config.yaml
n_layer: 15
d_model: 128
n_head: 2
n_kv_head: 2
head_dim: 64
d_mlp: 448
vocab_size: 8192
activation: "geglu"
norm: "layernorm"
norm_place: "pre"
norm_eps: 1e-05
positions: "rope"
rope_base: 10000.0
rope_fraction: 0.25
qk_norm: false
attn_scale: 0.125
bias: "all"
tie_embeddings: false
parallel_block: true
init: "trunc"
init_std_qkv: 0.063
init_std_o: 0.063
init_std_up: 0.063
init_std_down: 0.0
optimizer: "adamw"
lr: 0.00266
beta1: 0.95
beta2: 0.99
weight_decay: 0.048
lr_head: 0.0085
grad_clip: 2.0
warmup_steps: 253
schedule: "cos"
final_lr_fraction: 0.0
batch_tokens: 32768
seq_len: 512
doc_mask: true
train_tokens: 255500000
steps: 7798
dataset: "wikipedia_en"
Each number is 500 + 40 x the weight over its row's rms, rounded and kept within 0 to 999. Layers, rows and columns count from 0. Numbers have three digits each. The size before them is the row's rms in percent of the matrix's.

# down: layer 7 MLP down (transposed), 448x128, rms 0.121, rows 221-340, columns 96-127
# gate: layer 7 MLP gate, 448x128, rms 0.137, rows 222-341, columns 96-127
# up: layer 7 MLP up, 448x128, rms 0.142, rows 222-341, columns 96-127
down221 120:517539456606503422494543512494509536527582389420496503525535474526511525553488530510482474554501
gate222 109:514477516495530535478402474486519514535508445567485478511535466463509488470474574489551535505518
up222 125:571509587490507444544486504506521419475538525429504477460479527492463474512542497526516473473476
down222 107:494457485513491474453496501500553500480550509474524465533563554465541540489480450549468452495513
gate223 094:519550451549489484528521529449542483506560456539461480445457485441485531581474485398458516482414
up223 099:532451557458588473495551497500455463631496530500465542544525538550534511471439524540521535501534
down223 099:525428561510498534444544428499490485546492520487515535466472525523471483471483491521464479474561
gate224 116:472456543547449524447473514501488579544561435466448507485548481513496459508525499442481488524477
up224 106:539490456534479484411512548550410430522476555464476497446396497458531533467496514588479491408494
down224 110:546532495507483507495584484512540498513538420505510471489584452474491535521524522375540507534456
gate225 106:590490479567513575482506509522533491491467473442492538506547493485436501519503563442508499548520
up225 096:451555566494449529622477474522517544429487526552508514452429492522470543433528448478501473547526
down225 094:500452474471484466486490451454470528514492524509532508513501529484508472479510554524484470425537
gate226 094:439430449538493467511532488423518453491447536585460521494472525498536559514450532531534527504531
up226 097:482431487468538519572564492527497490470542504511484489505526455543498546499419566478529477487527
down226 099:480599457435512479505476539545510506519485539526507524495505547538442458487455555495525534498503
gate227 092:595523431501533476591551488475483559439480507542470650516586495467562446586522504505491487491553
up227 083:479473502482527443487570529449515558448488526585546496504522448429476454514545546486471414497501
down227 086:435536563455502474475482556497498549583511527530580505497511536496494560490511406500411479476451
gate228 103:492504474515451479506438449499578607515499501497453491510493492553506444447515484503471563498518
up228 088:493502497584489537450507445482514460485512507460480501466378562486466539487403512510586404511518
down228 095:545558548559501522516488529535511501500461526504399544495586508493512505475458510473477505517490
gate229 103:514479559574473580474542526472512532430475408492474586494474590511497499506484504523565451423471
up229 097:554526494548533502423489472511475579500515498485477477474494471477557519518560443552451403555503
down229 102:506504527433468541497473469513487518501470506579449550514496540482473517437494544556480502463427
gate230 098:534499437468533558574543556447406466513520535474423489497501535529512520480503591505518490551474
up230 104:537465573559486457428447501524448520511456467563585504538459482535463495549499436515472505485513
down230 104:548453482509534488535513507558499467535509493426487532518470472546491489469420463532502495476497
gate231 107:527520462531474504520454506452489508568443457517421514503527469496537470548484513485487490503503
up231 114:481558530454494490460468537538421496609486499508550505506520483491531462506526455538501608485496
down231 107:503421540479495546450473489472456504526563481548477466488483544503434496440538561639470532463516
gate232 100:539521464528484472542419452506554565470558425529520482549500459442499509554505548490516543524446
up232 098:511497510521547491528546494499481534495514468542484456472523412511439524519561481505506490414448
down232 102:443494435446462496528510539528489520500489496519467467472496531509521487443540574536528544505446
gate233 104:506550517551505574513462495498462541515514538465494521500471467533477451493516529489445477493391
up233 097:513445467487509497484438520448551437525470520566503498439574531486525504532494507493461492419492
down233 098:492499507512477406546454526495456418532525439429497508530490550608480395424510524472463526472526
gate234 100:579495414458462586474517450483460515557535500531490447476427463494518581528455517521465540505482
up234 094:440532561495504480558458518530489541475473525505503511549529464515473497432524544502522450511446
down234 098:504538452443494538516449555422436471487474533504498521454469524498463526541455511550489495550510
gate235 111:502511500533479532460515476432473492506539493580524567457483448597455493520427432434520568508526
up235 103:511499466614457520501578494466517488444448524463488469468509505563463494475504490506526478452393
down235 110:500495367538587511554486504457482489447506528419532519569516487508483463475460544551468455549459
gate236 093:524457397444535530436501476470508451429456524459493514503471548559482539539532515473504454546477
up236 098:488583536438516499529519563478491535516542520505569460482487517498481428511473464534416561489541
down236 098:497474430461523475513407534538519515475469506478477516541453521552513505445423501540515435577491
gate237 101:569526498576447455449431423503500511541449520529429509394488509415497542575544502471513484434516
up237 095:432458476492509504435495618488570476417447531523476468573454511510486553504420537493573543501550
down237 098:478455466514431535503474516481502478474559553580477515466545503531533468505468514501471482562446
gate238 097:522465463589519483466493456470514484542571470512493504518564520530538514541487510471476559480475
up238 092:483513464556472573483418548450450488593506502492512522487516594549507571521480467514413515529558
down238 100:541502462467451449550436434491545544539484481475495530485555541498471532485486447523542496500510
gate239 088:516552501435511429439516505443473522591503513539485540466489526464564474555489498508480474485503
up239 083:491488487477540468451483505542520491438506559547427490502468485470488476541498594464493527485480
down239 083:520570512536531429501551541511432565512430415456529506501543556547519533422534424476503523552507
gate240 102:474454506568507487514498515433454549473511455530409529511506552523509498449421520522509462530469
up240 104:456507509525542399471493523527454565475451525465468442557560605490529434483519498552505457502520
down240 092:511448497538575493454542567407471474532503515549432578491523562546500523488477520456512496482498
gate241 106:574488393560494529547476423457474527493547486469505502471522553520503514488498496538494446512469
up241 098:505419468563533472533470489493507549499471486560504565523570461387496431457440578487565479544484
down241 102:535553467440462450514485546489475511507558535497469536564504560525517535483585479453532531473504
gate242 099:567580565574451521448523465449446499475551430493486599557489479487572501450477538502496443482525
up242 092:460467461501480480532543516435548477498424546445435480485477516431448505506522576524574509504508
down242 095:491556491426472429514578566520556513450490458491527489527455488497482460496423453487470513533480
gate243 108:500484503488506523435551481411497541512538488477497598476523517531506513480486455447474545482461
up243 118:568518507522508563505515466487556463521442459425469546591527507519562532469491505467537496490467
down243 112:627547506538517473504513567456522514514499507554445491572571436489563553521451506447510442539437
gate244 099:414408413535506556471548506480476529433450492457499502471457551517485474527521470482496483514492
up244 105:534538529449515574486479483456480500450467539568518495426566531536453491512471586454545552510468
down244 105:524463656458525460513542510435507544566472547440482488447498601502437479564436497495519433520558
gate245 100:527501546429566519424461550477513540519511505548364527481449582526500515518463527442459501544468
up245 142:528461457518483541593606484464483529525479499528497473523498485509481493494500491496491518494488
down245 119:518455413517448530546552545499479444544517526427548466519544512450552544446501472495535477444464
gate246 099:538546436513488516491524499503424488492441522468488618564482496446536526550434457542525521475516
up246 094:546509539431539453482543593516479569441512517524514553578527430588474455506441536507528564507559
down246 096:549501449483460502442517548450519494520541578501572415472491599437539580471406509548515502507505
gate247 096:564588498466463538446513486465495532504481520482489478436466451526507453549474520504511585532493
up247 096:461452503493581504531521466500494586534483485523516534531476511509430516419495479446505365452475
down247 093:506482532467514454562462465475498535542488506538449491527450543548496444547447473490534500481571
gate248 098:508515480515501493556444529511494544507549503535476492545481520533474471523477518495549556574516
up248 118:470486446544483543430507423460543459495441513521447593503510480489547492488482511448440489426482
down248 101:486465442527462474395539507519585496517484497470558581459528487440486426517526474510493529459532
gate249 097:569502514516498549541466501486537544544506448527492518499560525489462492484470487461518522510385
up249 086:463522474475496490496502503528479472536466591508488521450442436479514419516481482562515517491607
down249 097:525483557525531553470499470543526514552498430507434539409489537476507463456562479459457504520489
gate250 106:509472558487531470478453497474495500482535474540463562508566522542497467485480554479531519515474
up250 105:504451510467550513452512486508568512499505481544497540423493497533445444559446598457509635482451
down250 101:517499448548485576496493458418486461483502550429552460478522484467570552520509500476469542486461
gate251 112:519484539474521482500486493440476437499473433551475613451536579605490509545460499512490519469464
up251 100:465601532461482540523506499457476463494493410448509520443553490607461476515495461473500453497469
down251 107:552507477563534506437462466507482458421455546490475506451497487503508521475501480503514509523493
gate252 105:476463456489529520514565483467482414526452512500473503551464559477511540562384528465464542484485
up252 097:453417478514488489443545479549528507492431494556493457548447522455508484585493522482518515444545
down252 099:468513410487449502506546569493443479491441537459447429510452514484427473506528494606465492507583
gate253 089:528440531556455524490573521425483551496507517465516504442429483487448521514439505485533494423522
up253 076:456516561455549495453449493554528448476524504487507430476489536532490461388518521517447588548444
down253 084:526451532526529516497474530502527506554471459499549508484450502415486517437500517547553473474541
gate254 101:518533406486509481577531512446506548483532471478439522495499517539487512463518523477516525485506
up254 123:509431451484449499481519484457446502519466539526482502548468548518522523537419531580473475424541
down254 124:530472519523539522437452539469481485537574515581492547513554506541437553495449523530513522460482
gate255 102:531428404535539527550536532507505491488461566484512536519416564561524517565466472425464523489514
up255 096:585466404535503517520544486515535489514448476506490561477497550572546507574560501489557468521488
down255 094:506456487553562524500441465518510500503498523547498482481536525487506465480518441494444491427528
gate256 108:490495409483495563552481450498487515496465420455491515513561529503479450514469531525476480494536
up256 097:447476522527504516428485483431517468518507468511540458444467470520505527534514517590428534474532
down256 102:453485487412428430472451447526445538505514525507515397479512542540497452583483501450528518506474
gate257 098:524495444546527525546475422501481475513491517523493541502585498491413527525448498496529424528466
up257 102:413486470516475470513464485526483529475498519469575529472493542521495497483459400477578436551483
down257 099:568538479462558514491539480463443533427480478448483464462501501530510510473448491433521542561485
gate258 108:559468543579516509465520491447457551496501484520470555534531464530477491567473488489549427510512
up258 105:486556518491440528412520523468464534429533486556536556529511468512503528510509513455475416500517
down258 102:562478550443420457463479547518473496545516471522540450527476580481476607452548528452488517542503
gate259 100:482541487496531553524503449543523564480532473475445495447518491444516487521559444461491463516472
up259 099:502453510527478507552406501456444571515495507587506524515469572524469493488454544507480477488447
down259 100:555449554447458488429544502546543472533492497535459492533547479530477495531554537514489476558528
gate260 102:464438534517475564528588469396449492530508489503507520499417511506444463487492479540563467546440
up260 101:462504506476497554515567480475470470453497528472504498524517431483433573531542532518485466456461
down260 105:470547468476486562459516550496431524508570560474492509517486545476483514432527555482486635531509
gate261 106:524500484592480512499454482508503537476492480513405465533529528509575456530477542479500481518505
up261 097:546482449479489501523502434519578479444491436542488475483511397558524500506489532485566449545577
down261 097:518493448464514462439495506457566532450546451521506505593518574564527531439490518479522570476543
gate262 114:545457527565517520410494441479418503440545481541471486469527472482477509536515567494482452473454
up262 116:532520489470487516439386511518418476479541579550523468464497460509537467522542443518468499465550
down262 110:486517520474540587475596586536447484547465515462491495468493470443512551509526499527445467499498
gate263 092:528501501520503523515472417479604496508522399507476574524558541495475424545506484440497524583504
up263 084:568526562465459498532437478501506500533523426480512585468461519417460548483458491433482478395475
down263 089:484498520440517433502563597466434481419471527463498500497533447512503524520490533524517454457526
gate264 093:475518431486477452476503487441498501467558554444512566543541483518499464485437496508456588506454
up264 091:531455575465501519503516496459481501514446531442553475463460478484465468527563489504488529512447
down264 094:450457548453417527468478391440486512478501490526514540433475539484528464494526554479473519490484
gate265 099:577477552524542457495462494465524576503585492535441478440510496541501536473483476425447447564516
up265 090:540542545474492510500500486553536480497601558553466478503447515518519461514566455424542541487505
down265 098:523534439488528453383561480507443500517498503469604475514495496507457488519605486606453453536546
gate266 095:483563518502479434498408515567553481485524465451466476546526468499472505433472508536561565544386
up266 093:508465493469520475451548558458469502425474512484488489416567511526508504498533515570455434527547
down266 092:452552477536436536480409511509593478461490451436524529516474510507482430436522527510535557505401
gate267 108:457455502501458552522455464504434503475535440501487503453449447572475444548542519489537431542456
up267 128:447485515435440493523444445515535509492505440488513590452494473551446461532529449492528498532534
down267 115:461529488471432533498599451491510556520464487556517489432478478492450513554496499465477487499524
gate268 096:447512555546456516507439445496574519460425558504491504452461538485425499548488508487510493422534
up268 097:515537463454534405489453552504442459475468525515501487514552512469480466537537515514483562494501
down268 102:433461556542451531478480467482567555468489547499477518458439536522477479506493505472469465432492
gate269 097:426508449637467496441481478534487482495579491510498478538522516465532513472496491509442414534499
up269 097:494504462515541446384503493490532511492439424554464535456538430511487571480534521549459493575525
down269 099:529441546422481465452495490443475495498525538472507503466530477520511525513449566579461503452492
gate270 086:573487517522490463464547426481502522443429491524468536522545477498475466517519560456554523503542
up270 084:556494481444506460572477523456416515493488465474536566534558532463503521471532428524513515501487
down270 092:554534517512526450565497519499518476442459499513450519446485466505449488458534498454507520490512
gate271 101:524441422548452499528480506467496483508441502441525532516501479581578497519531509540501412508456
up271 113:505505445453487491472495495549550528494462462502494480477451510527567555478466469493466555558489
down271 113:527469474475512536492457421482593469465521509492499481470526560507486510595512502536507550497538
gate272 102:525500529572396479442462502457478559522486468523473529489458523519535453445477500503493522524456
up272 098:476494509440433525453533545469517503470508490535444507454496501502495517478467535503482496529484
down272 101:486458485506449543500473511430481572482425532469478546555498490314524562518479447471476523510523
gate273 099:542491566501420537488405437443505505510445482497500503454504499561510485509485470500502496550486
up273 097:517544510565446507540542500485488486521463520518484566495513471524535493538558436507497486481470
down273 100:465472531436429481605541510484491488443436514581523492495491504535479535492543450575477491517492
gate274 087:446508512524492514531516483504470424447541496457477559544499470481571497523518466489425508460410
up274 091:462479561468562503503507467464495495507448467457531490529510478439463510500486461589561601499488
down274 095:612539471489483453520503543468555426493479524494504472512481444543539501433453477470540481466491
gate275 093:543479416502513544527457476480508509545567473451467517497420500427572569532532546462450499583479
up275 093:551561495387507485500435505495472459504506491539484534502409432542490444506558415500477402498509
down275 098:494518579441405491440524529466485477520525484537517465401503555486509491425545370444492484506552
gate276 113:472510513523483513546466441407548472569540497538498506418522513459435486548491517457456516519527
up276 102:436526549496551504559491527506467541495514488517496479549582523476528490469506485524517467558509
down276 104:443430479487540470531515404510551524500489423497438506496480508500489460526445496536461604488588
gate277 107:541502580530534486459496533484448568509438526529394562441455468516476455549541473510489458467531
up277 105:505452479564548480493499557474465465507443554474477476471549489512574445500479544463467509493473
down277 107:451547488597427459528559425479499506507461459553483513485540439496481526543506521422595487539465
gate278 095:486539475524499465515524504523539431536530445506452491524491531537438537523424544494529448600493
up278 121:497522444546464483530587479525593461504536475435542498582478541530443551492465498508536426471491
down278 113:478507516535498427561472525531575488469503506420514505511416518520486508538406548520549472508508
gate279 106:494523425524472482510465512416477502464614532517467574497586539546532463505473455431485454482490
up279 108:485524512599413540454474497539488516494446567523529516481525539443479481513536487479440445450457
down279 098:494496439505484438528528482424565493542491507517519565446543422494542462493539515411484524500478
gate280 098:541483504558496552449515466480534505475487552536515530450491573485471477618483471481525463457502
up280 095:539438533554543552474578483545443448498403541539516490477501433448474474533460561524551540492511
down280 095:537522545503572478477439512485480470495501541550471566493428442461437497497540498585558496500505
gate281 098:529504556479444483528460524491549502469492493522503503565518456530581501477507498479431470586504
up281 095:438461558544463502492541503500574532498414541494493514513504510507458552569528532512500515500481
down281 096:517524496513482513453431569530448500536457495571481524508496542472483552575521506477477559523565
gate282 114:609462512480474538514577496514537473486510516542480476440451456496505490519515506401517522518472
up282 118:555518466519435491487451415466477500550459513586505492472490450484455532543578471480461502512555
down282 123:532472527485485534422425494549491492469458475564491453428516534503520490522505497482516482501533
gate283 093:524513494512514485448459473493488568560480470536520503512485476455603483533550468433504506426483
up283 099:441456574557464447500458528502487433492478458510521516536500467465487515534560537432473524461471
down283 100:443493530540487484534477458449473480522519461509492451458559473526543486467545497521544537467434
gate284 106:485425485519499512538518478422551455503516473527486546539516556570492554483509503535478538553483
up284 110:415515484499457464501528528533505456450575526545537471480494592494440466505461532508489473524534
down284 111:490475543501526541522472525566527505529462539477507434440528478541560465507413588512602532461512
gate285 101:488447456552459557402559441455487450549523511491467567600493515568481500546528468458511467479447
up285 097:562466518530538477535584500489420464588485494527501530528451486448522527504530474539550553516513
down285 101:539596492504505503503529481566480493494555484502488512485519473457549462450534520527465471498495
gate286 104:539490526460525496549414532483438579507522445541487464424573478577508489489442542495505422548519
up286 104:573509542449529527505427526527475526515485536439524536530528463526504522560491546555494446506548
down286 109:522492547492479467472546491581508578533386452503475559481516524532498470465483483502516464485513
gate287 102:541396389519521508530469520484507504534497511563460533529447571582579538483515541486482453524413
up287 092:444504557461499472495558527536461479574541530468472457421541550517511502446537463517392557518468
down287 096:468560548521502409536461520512557462446538533436533531500500479458482536482427611558505506487493
gate288 096:567499541547418558543410438499472536576482519470510489556518582507532465468546535546526488509430
up288 093:475530483496570415447544517470545481479515482545535519357513564532446512478425473542550483457488
down288 092:553550400544522445523558420521523440464562546563538518542504403564477424495505508522472497498476
gate289 092:456412505466564495436475432475413510452482464476516525499433522453454527446478508520530566509484
up289 090:490481470448558465509495506518557477453450587514483443438497510501516509478532494481509515419590
down289 089:520503543511522573528468517544527498464469547502464510455452528519462535534431460506560624516492
gate290 104:487490487493502509500505516502515474494563509501461517546520574529579469502533472512474465479530
up290 100:509489501521481503518610459496515463444595421524505523517472462489422479538464577463517460473463
down290 100:537442468497469526510526539521517574507476505498532505503518516504546530478472470432474608474468
gate291 096:548451534601459537474523474462468536503487450535434498463503561513495490555509498490506513474469
up291 131:548496469501463498524429433474555525476510478532456551516552466502556541488483563433513481541537
down291 100:501544450434545485500524519492441476438563500464544470501490408447472500554542570513504462523486
gate292 102:541487424555447499526500484478492513488527575504512503437498497512514504489488515513522545505468
up292 098:519473475474528464458562492557479531562476511464502431412502516570470496425442553555563536495547
down292 103:493478542421517502553586508453524490496438490512499494466460506527476459477462474511469397454534
gate293 114:523526509597452500559470488456529495525490450538435496534454582565498580547499526435464464461532
up293 117:502467548530519496506511488518508500496547420530513473582540624574532518437461558503525539472539
down293 112:560465574504463469465547546485469481518471530491492570477500434504532500498505509518509524416492
gate294 096:492513518579483518510487541472564505529432484512477526481493527579440622491390496499533437547505
up294 095:541495503472473539546491431484438478489528528483595468480529466426557491533591505554473434389512
down294 100:426500560502479562475505413519495546460501526427516481450497528500468585482475464556500510485515
gate295 104:565484540487457496530530495464494538545489538555446519479517516515452472521421496433446473531520
up295 103:521511530526452439519478489484544418440563451400544537532420515486485485511553444541530520449479
down295 103:478426455467532460514525479508566531507517469520474551598497477510459564489538468444516545518410
gate296 098:535529447560462548511386492496434609553486419494454522460445479534473487492571528454493470500468
up296 085:458538516519498425466514533527601475460522503506506466492499535503490470475434496558507524570475
down296 087:455461522574474482455451509522428491497505427492461520430531527521445527436507517551515537488563
gate297 092:525495575538520489508503521467513532512488459553466498533414481522560515530498475420537463520494
up297 136:495450366514494513508515470476476460505491538486485552474508524511504472463422571533520560490483
down297 109:472455489506457509472515469494460482534463494448537497483523476472546461483497538498490514421520
gate298 103:518435473566517564434446448505512574551572403574521505468491431523472515529520534466550459513464
up298 096:481490484499459487409479481538489549514537420494535490500498464505565525495582472452431449587496
down298 104:554424491470411508472516473441475495469487439555525489410487518514478450493553525437509503525454
gate299 095:524518498464494499436504495485468494505510547551436481515453523529505498535532460462481493579462
up299 095:481453486501480484522469540466505494535492492480505573436475538404494560509458499555484429443579
down299 100:588490445512480531529549423418498545474450583540499500543506515592556495502481536557486394532505
gate300 086:536515489515478573540562493473530473430484458522465586459453565559495486497475437495530513505504
up300 114:524539546459509475539544516543492407478481514492555527482454507511475445483496424567516502459547
down300 101:550498455456488537533574498491516523440435555489455512474466543553508488474495472509504535511475
gate301 099:540524533507450491505471530503517560560499474520441576489511538536505475532479491487570556488460
up301 091:536432526493529496503479520486483519448457536492497490504436455445448519411419537506474508499486
down301 098:442454543514453510513461530471454514534503510486480521486474555560401502491450552414510493476499
gate302 091:568527470490510500431506451502457556508544490467485533477512503479514475488512493451527405458526
up302 088:394457519498480513520605517513546461459442480489496457507447484515472544457505556460514533451440
down302 093:449466438480501448509554442508536531450537511522482480489513476505506493486442572556547497462473
gate303 104:484484548497484451472438505528525548461601460540438487528543483495522511489488514466446450463537
up303 102:460504547524474477465423527542518524476577491492527523501569464513515485471527495481533501520497
down303 101:502498392522436526528553528445493512489440484455520538478528461453538512428519526541514498500521
gate304 104:542399463551452544509484454476529498454471497490495508421502514611487459488486479572486529470465
up304 103:431478498482529499510448520515500527450460611440457499516466516493523436507483489497514522470515
down304 105:455518474511419473498501637555477531489553486430499463498491486544548459486529548473473533513521
gate305 100:499440498507478517509538565491498514431547476555470494536508450540521535531571446362517493484457
up305 098:562479536457519518537568525512442455581492496484467494540515439446491475516467584477451500528446
down305 100:522548515555566533499431463517480456536447536546486480522517532476437505505531509556462463541460
gate306 085:459489500522561494529558491517554483512532533426484534538431522528458515542475511459551569479484
up306 086:598531542482478482482513483507444501544480505542495531542579476471511409488557514534459502537490
down306 093:449522517562582548532426479534413480508461530478494491606479560431478484515464527490433554496491
gate307 101:450475452536531570449506437506533508514510540548490516472526504566458520476527575467537513459549
up307 094:520484557511469538448441510484477521516476526492474422445498504502504604457484506440417480480482
down307 104:517457510505504470488511525478461488522502513450518525492484481475485483486458561528531464498394
gate308 101:517516494458517483497514507486476519531524527561526520437525473543574478503529502531494481632493
up308 093:485499420551551464464528487454526482539575527464536475524550627487510481461508539499539521486537
down308 096:537567519504545529552443426450419537504565500513505474491530558520543505522482504491478490464551
gate309 091:604447533521459466441501478427502600525530421548467557491459510528544524520483526536518501491506
up309 089:485423516576458494506512512466447443478506470535476544575476507473584426524512498497452578523489
down309 093:571485536532530510440475447479540465494500531482511430444403527513565491414475509494540449513513
gate310 097:494458464532512483441507474494431480550505547434558481511567455531540467471466512460540456575555
up310 094:446517498477478468484501514458526484493506527480483490466479488453553569409469434511510483489506
down310 098:599484482463575501494562577492499568450533520430529484530505493492447518505513512512577474514488
gate311 092:529521502493536505568541473461494513546446558497471520514521549499479513583553509546562507471475
up311 087:475469498535466463528523470451491440533463517511531500513519523488535508501468479518522481467455
down311 090:510451497524498535469526486475535463438521400521480454448467550478500492500505475450499534532540
gate312 105:479479511495438508451540480511500489506532521504465511499486504593547534503448472492515470539508
up312 104:470438515495512470546570554458480511434475483584496502496491483473561488489517524469519516517463
down312 107:467548514455517553509464522441448513487594528594516528527481529438509476588450515520461559421521
gate313 093:493505499601531506505527478486560568501499557466531543478527491581520540553506437436519483489451
up313 094:469512469470607467513514514546464555482558508502437471490414450507561460461428525522495487549490
down313 101:570515466499528533522486490439575495394491450508526522478539554509486561502448453472499500535505
gate314 097:552517483523522571573497392522418519531502466487501508510450462526546494510548551492505465526535
up314 102:518471478585512502491461435489480491504511445482444572518443561495516558592526459527503496523488
down314 100:460469497492524514427490544425514551490479479541547554536490452515406529481508504497467574478565
gate315 097:626496466516456539552452475523528500423516487426471505552485462515501502495534526560469474494487
up315 093:548468519585453476540490523553465458481516573524595451470495541502498451500513474496531538463535
down315 095:517487525477496552496595460479496456406493546499515526511558450507466439513591552506488461520520
gate316 106:567553404487506576506459435455533521482523447498504505492558503568497473496496541509505552539473
up316 093:535474507540501539458510458507554454490492450522595510559530480476471576492551500530479510443464
down316 097:465455562460470430487460489563497498508535477520508525460484440506524503506475487538504450484489
gate317 103:484510484454543524496586473468492535536529415483540572524528499544496508473497543511532513561473
up317 114:548501476469452552493499501478478529445504497481541471530479520479452596512510462476502527435542
down317 113:539462450488556530491528540459494525549520462502538412535522523516475589483507593458472535494563
gate318 097:539556526485577556489431487468518480438561489518467520486495455502523495565509504531490425477529
up318 089:565508514519507494464479543478502525500507471499500493528530558513493534522444516433502496464453
down318 096:493511470532479434477542518491554533524453445520544442540538488504528578499508550477472439505447
gate319 098:502457458529547485510540507443528423453499514478499471534503443507533543547505574479496518444451
up319 087:470523423505527480500480486488555533512530511495488484495553519525400493550525532576492572526468
down319 091:379497537565525542505425538551473428481511475504488457486498523539510470460507529522497462553465
gate320 087:520549476510509485459512455494495510515488502542493488516526455504395540566486452465525520540504
up320 085:520539467515536513498545528535572439500488535402544488509517443496421450526481493509452590465487
down320 090:542526533522561576512548484527490473557581442513486532506535466513498473570527525474441603475506
gate321 102:527478480536440510496492525447487571528496475537494489485580409494446475564540491502466478554390
up321 107:484463505509449493538504501556516563562546481422536549460570509466513513432475470475484542525484
down321 109:418535528476517460528520443486486516614513507509547545460447460487486473526504514504491588511544
gate322 114:535569495450453583471444445516474549515535477523492555479491540583515535549494438511553510502412
up322 118:418513562494466516476480472493491479488551495513546475511472484529531571524473485449534432555466
down322 118:440504440514472580554538478442447478482538536465501529489457522568514572476485538503573507483432
gate323 105:458523479525560452610490514480582445482560396443509527461552507546488460484463607492528475497486
up323 102:513517528474513497557459441574545503488577503481473553508531450477503476506602386534484539545503
down323 094:552518518488537467506526472572510444527427511477481433496496559501498531442479511549497458515557
gate324 090:543402498498498470505519485439554509438538500508450500466479530584402523467488524537570520506474
up324 127:502435443488497477523612496495465473455457542504590428441474488540428565504531529575502515451534
down324 110:468412402547524535446498538507476440460463509484474496487503540531494537508467535554476539473528
gate325 097:594465491483459510533436499477471522555569527583470558545565483500552496526511453493455508568455
up325 102:456549496584594502526525542489435477509494504436481516507504515506512464471499523481544474508495
down325 103:482482465576567467523525498505472496512467518407438506500528519514454479417539504503535469484510
gate326 102:467543512522512526532489486492543517464492475466502525474564520495546467529440532388502553485388
up326 112:460497466518470561527483539532567553437503477426526467495543540457496519443470477494465497489397
down326 102:488516493499550471544486488488547505473459486433539559401520516540456552498465555482451487454411
gate327 097:504523481544501514517550483472572509557548500500471548512472487518458502457377484502472542495499
up327 109:545474494454553526490507537470411547490435584541493427502464519478487462478537522580579529500486
down327 105:498495497468465456479553499476611524576530427526468505502375483521490488526451539511509501452478
gate328 091:520518519582462521537482465471494468472469509546430539531446498520554536490460486514513507554531
up328 127:506478442464522547516532442459575562528516452474449493548581526551482495480491524474537477475422
down328 100:493469522509486474488562439485575490532501451466575515435524472597459397492490558500506501467528
gate329 106:483430427576531467489493466516536511502481480485443538516476563531476529472457560501499514522446
up329 098:529423539500528507470474556469479484505435581505514496493542530465530543489512507529482524482521
down329 101:431531442502550546479471484499483568485463526464440500565507467463527513482523551404507500443579
gate330 106:505530409536484546471545487499486551412542497478538534555449495493426469465443510478536501510455
up330 098:534429581471511459571516549496442486521514534576522511491539472597524510530489559495566424501574
down330 097:560456513502443535495543515486499493473439480558467519471528524492515537523503496487494473555519
gate331 084:497491430505494561547489466464515504481488443410469432539473542484495473491528467465556503523387
up331 099:471522477436518436568511580508493571513546544499527449461480524494540446478506471503475572548489
down331 098:505577486500492500502472513500482535516523548534506477434558445496514460492436469464537463551501
gate332 098:449524457510478531538555489459515470463521491488460497521492462562575475538411558497536454496521
up332 106:523489553551510494470535472480489494489388518511528452508486446505541463522526588545526460415522
down332 108:423495512578470453536487522489575495513537475438475525519513482506513567537565532512473465482551
gate333 107:438482489533519552526490538477546505536491515508459503562508518575530476479524481493539517432490
up333 110:479591538572485504512468486469514524546493428442510476507522475524545515436607482505569514493497
down333 113:436499509507466455574514458493562556503580471390528472474526512556530482527527527433568483435509
gate334 085:532506508465523539519507459539466514501524543521451628505489493482406467589469522427536562505478
up334 082:449439516434506493486471573501493508595536567471483449430475546488574492464543495567501551500505
down334 093:547431481500508590522461512500456502542539569512466523585511522512575435511512475496500499466529
gate335 100:476513530454526519482502492485463495539518581464542472439487478530461524526516488465487502488501
up335 090:544445487495467508460464504491495543502482407531408548508431533538534459451485540492497469503514
down335 100:460466508514470485446588550475523513544492496421470501458470513492538477507462507463519521553520
gate336 111:470532483517468465545552465486565485554486485454481498451562453575459529568464492521526502481463
up336 095:588457456454524475461539529528403513546560510510460479494464547484557492470549553403511529490556
down336 102:548486458551522537548520490514562504520488570496526481473495528526556492502496513430484470451488
gate337 106:491540488483472546456482458531486526476486541506508565531464544477440539498537461454571490503511
up337 099:478540544450427488518483574560442531554463473516509467492509536515490465490539534477476501457479
down337 101:512439516480573444482503520508488444553504503454401522505512496492553453491494413496465513544505
gate338 093:423531530524492471461446525516602507460538454482482506508485511531508549509451512519495461489485
up338 093:582500429533504523623512412525439487490459492546460508536554489513447515547468527466550535505488
down338 096:535532472453528506499500493570513396437554490519482465492541497485509520463458461472477608470481
gate339 101:612545440511429501462477473514490608490490517540465561478468502609534529561529500473542484497509
up339 094:408468491547501443511576519458547459450507511524474592513463485520472476526493528447433496466519
down339 096:558486455481490527597506533504463529493438496501455462545476513468541426505607448483508455540424
gate340 106:493498433544415591512477471500525481537532527468480529468494469544554488515503498471508514525452
up340 121:472434498512544525547521560533472451463483490476466554570521460518470541427508469564465471478513
down340 106:570502478516531448532487516471490491486426513468498516618524604459491543473469483496497483504541
gate341 088:525510465521531496517455470430512499524482540456527492456417517512499541579462482537555485532543
up341 094:492536508460552416525440519509488450550480568452517518487479517477490453510484473560456565494539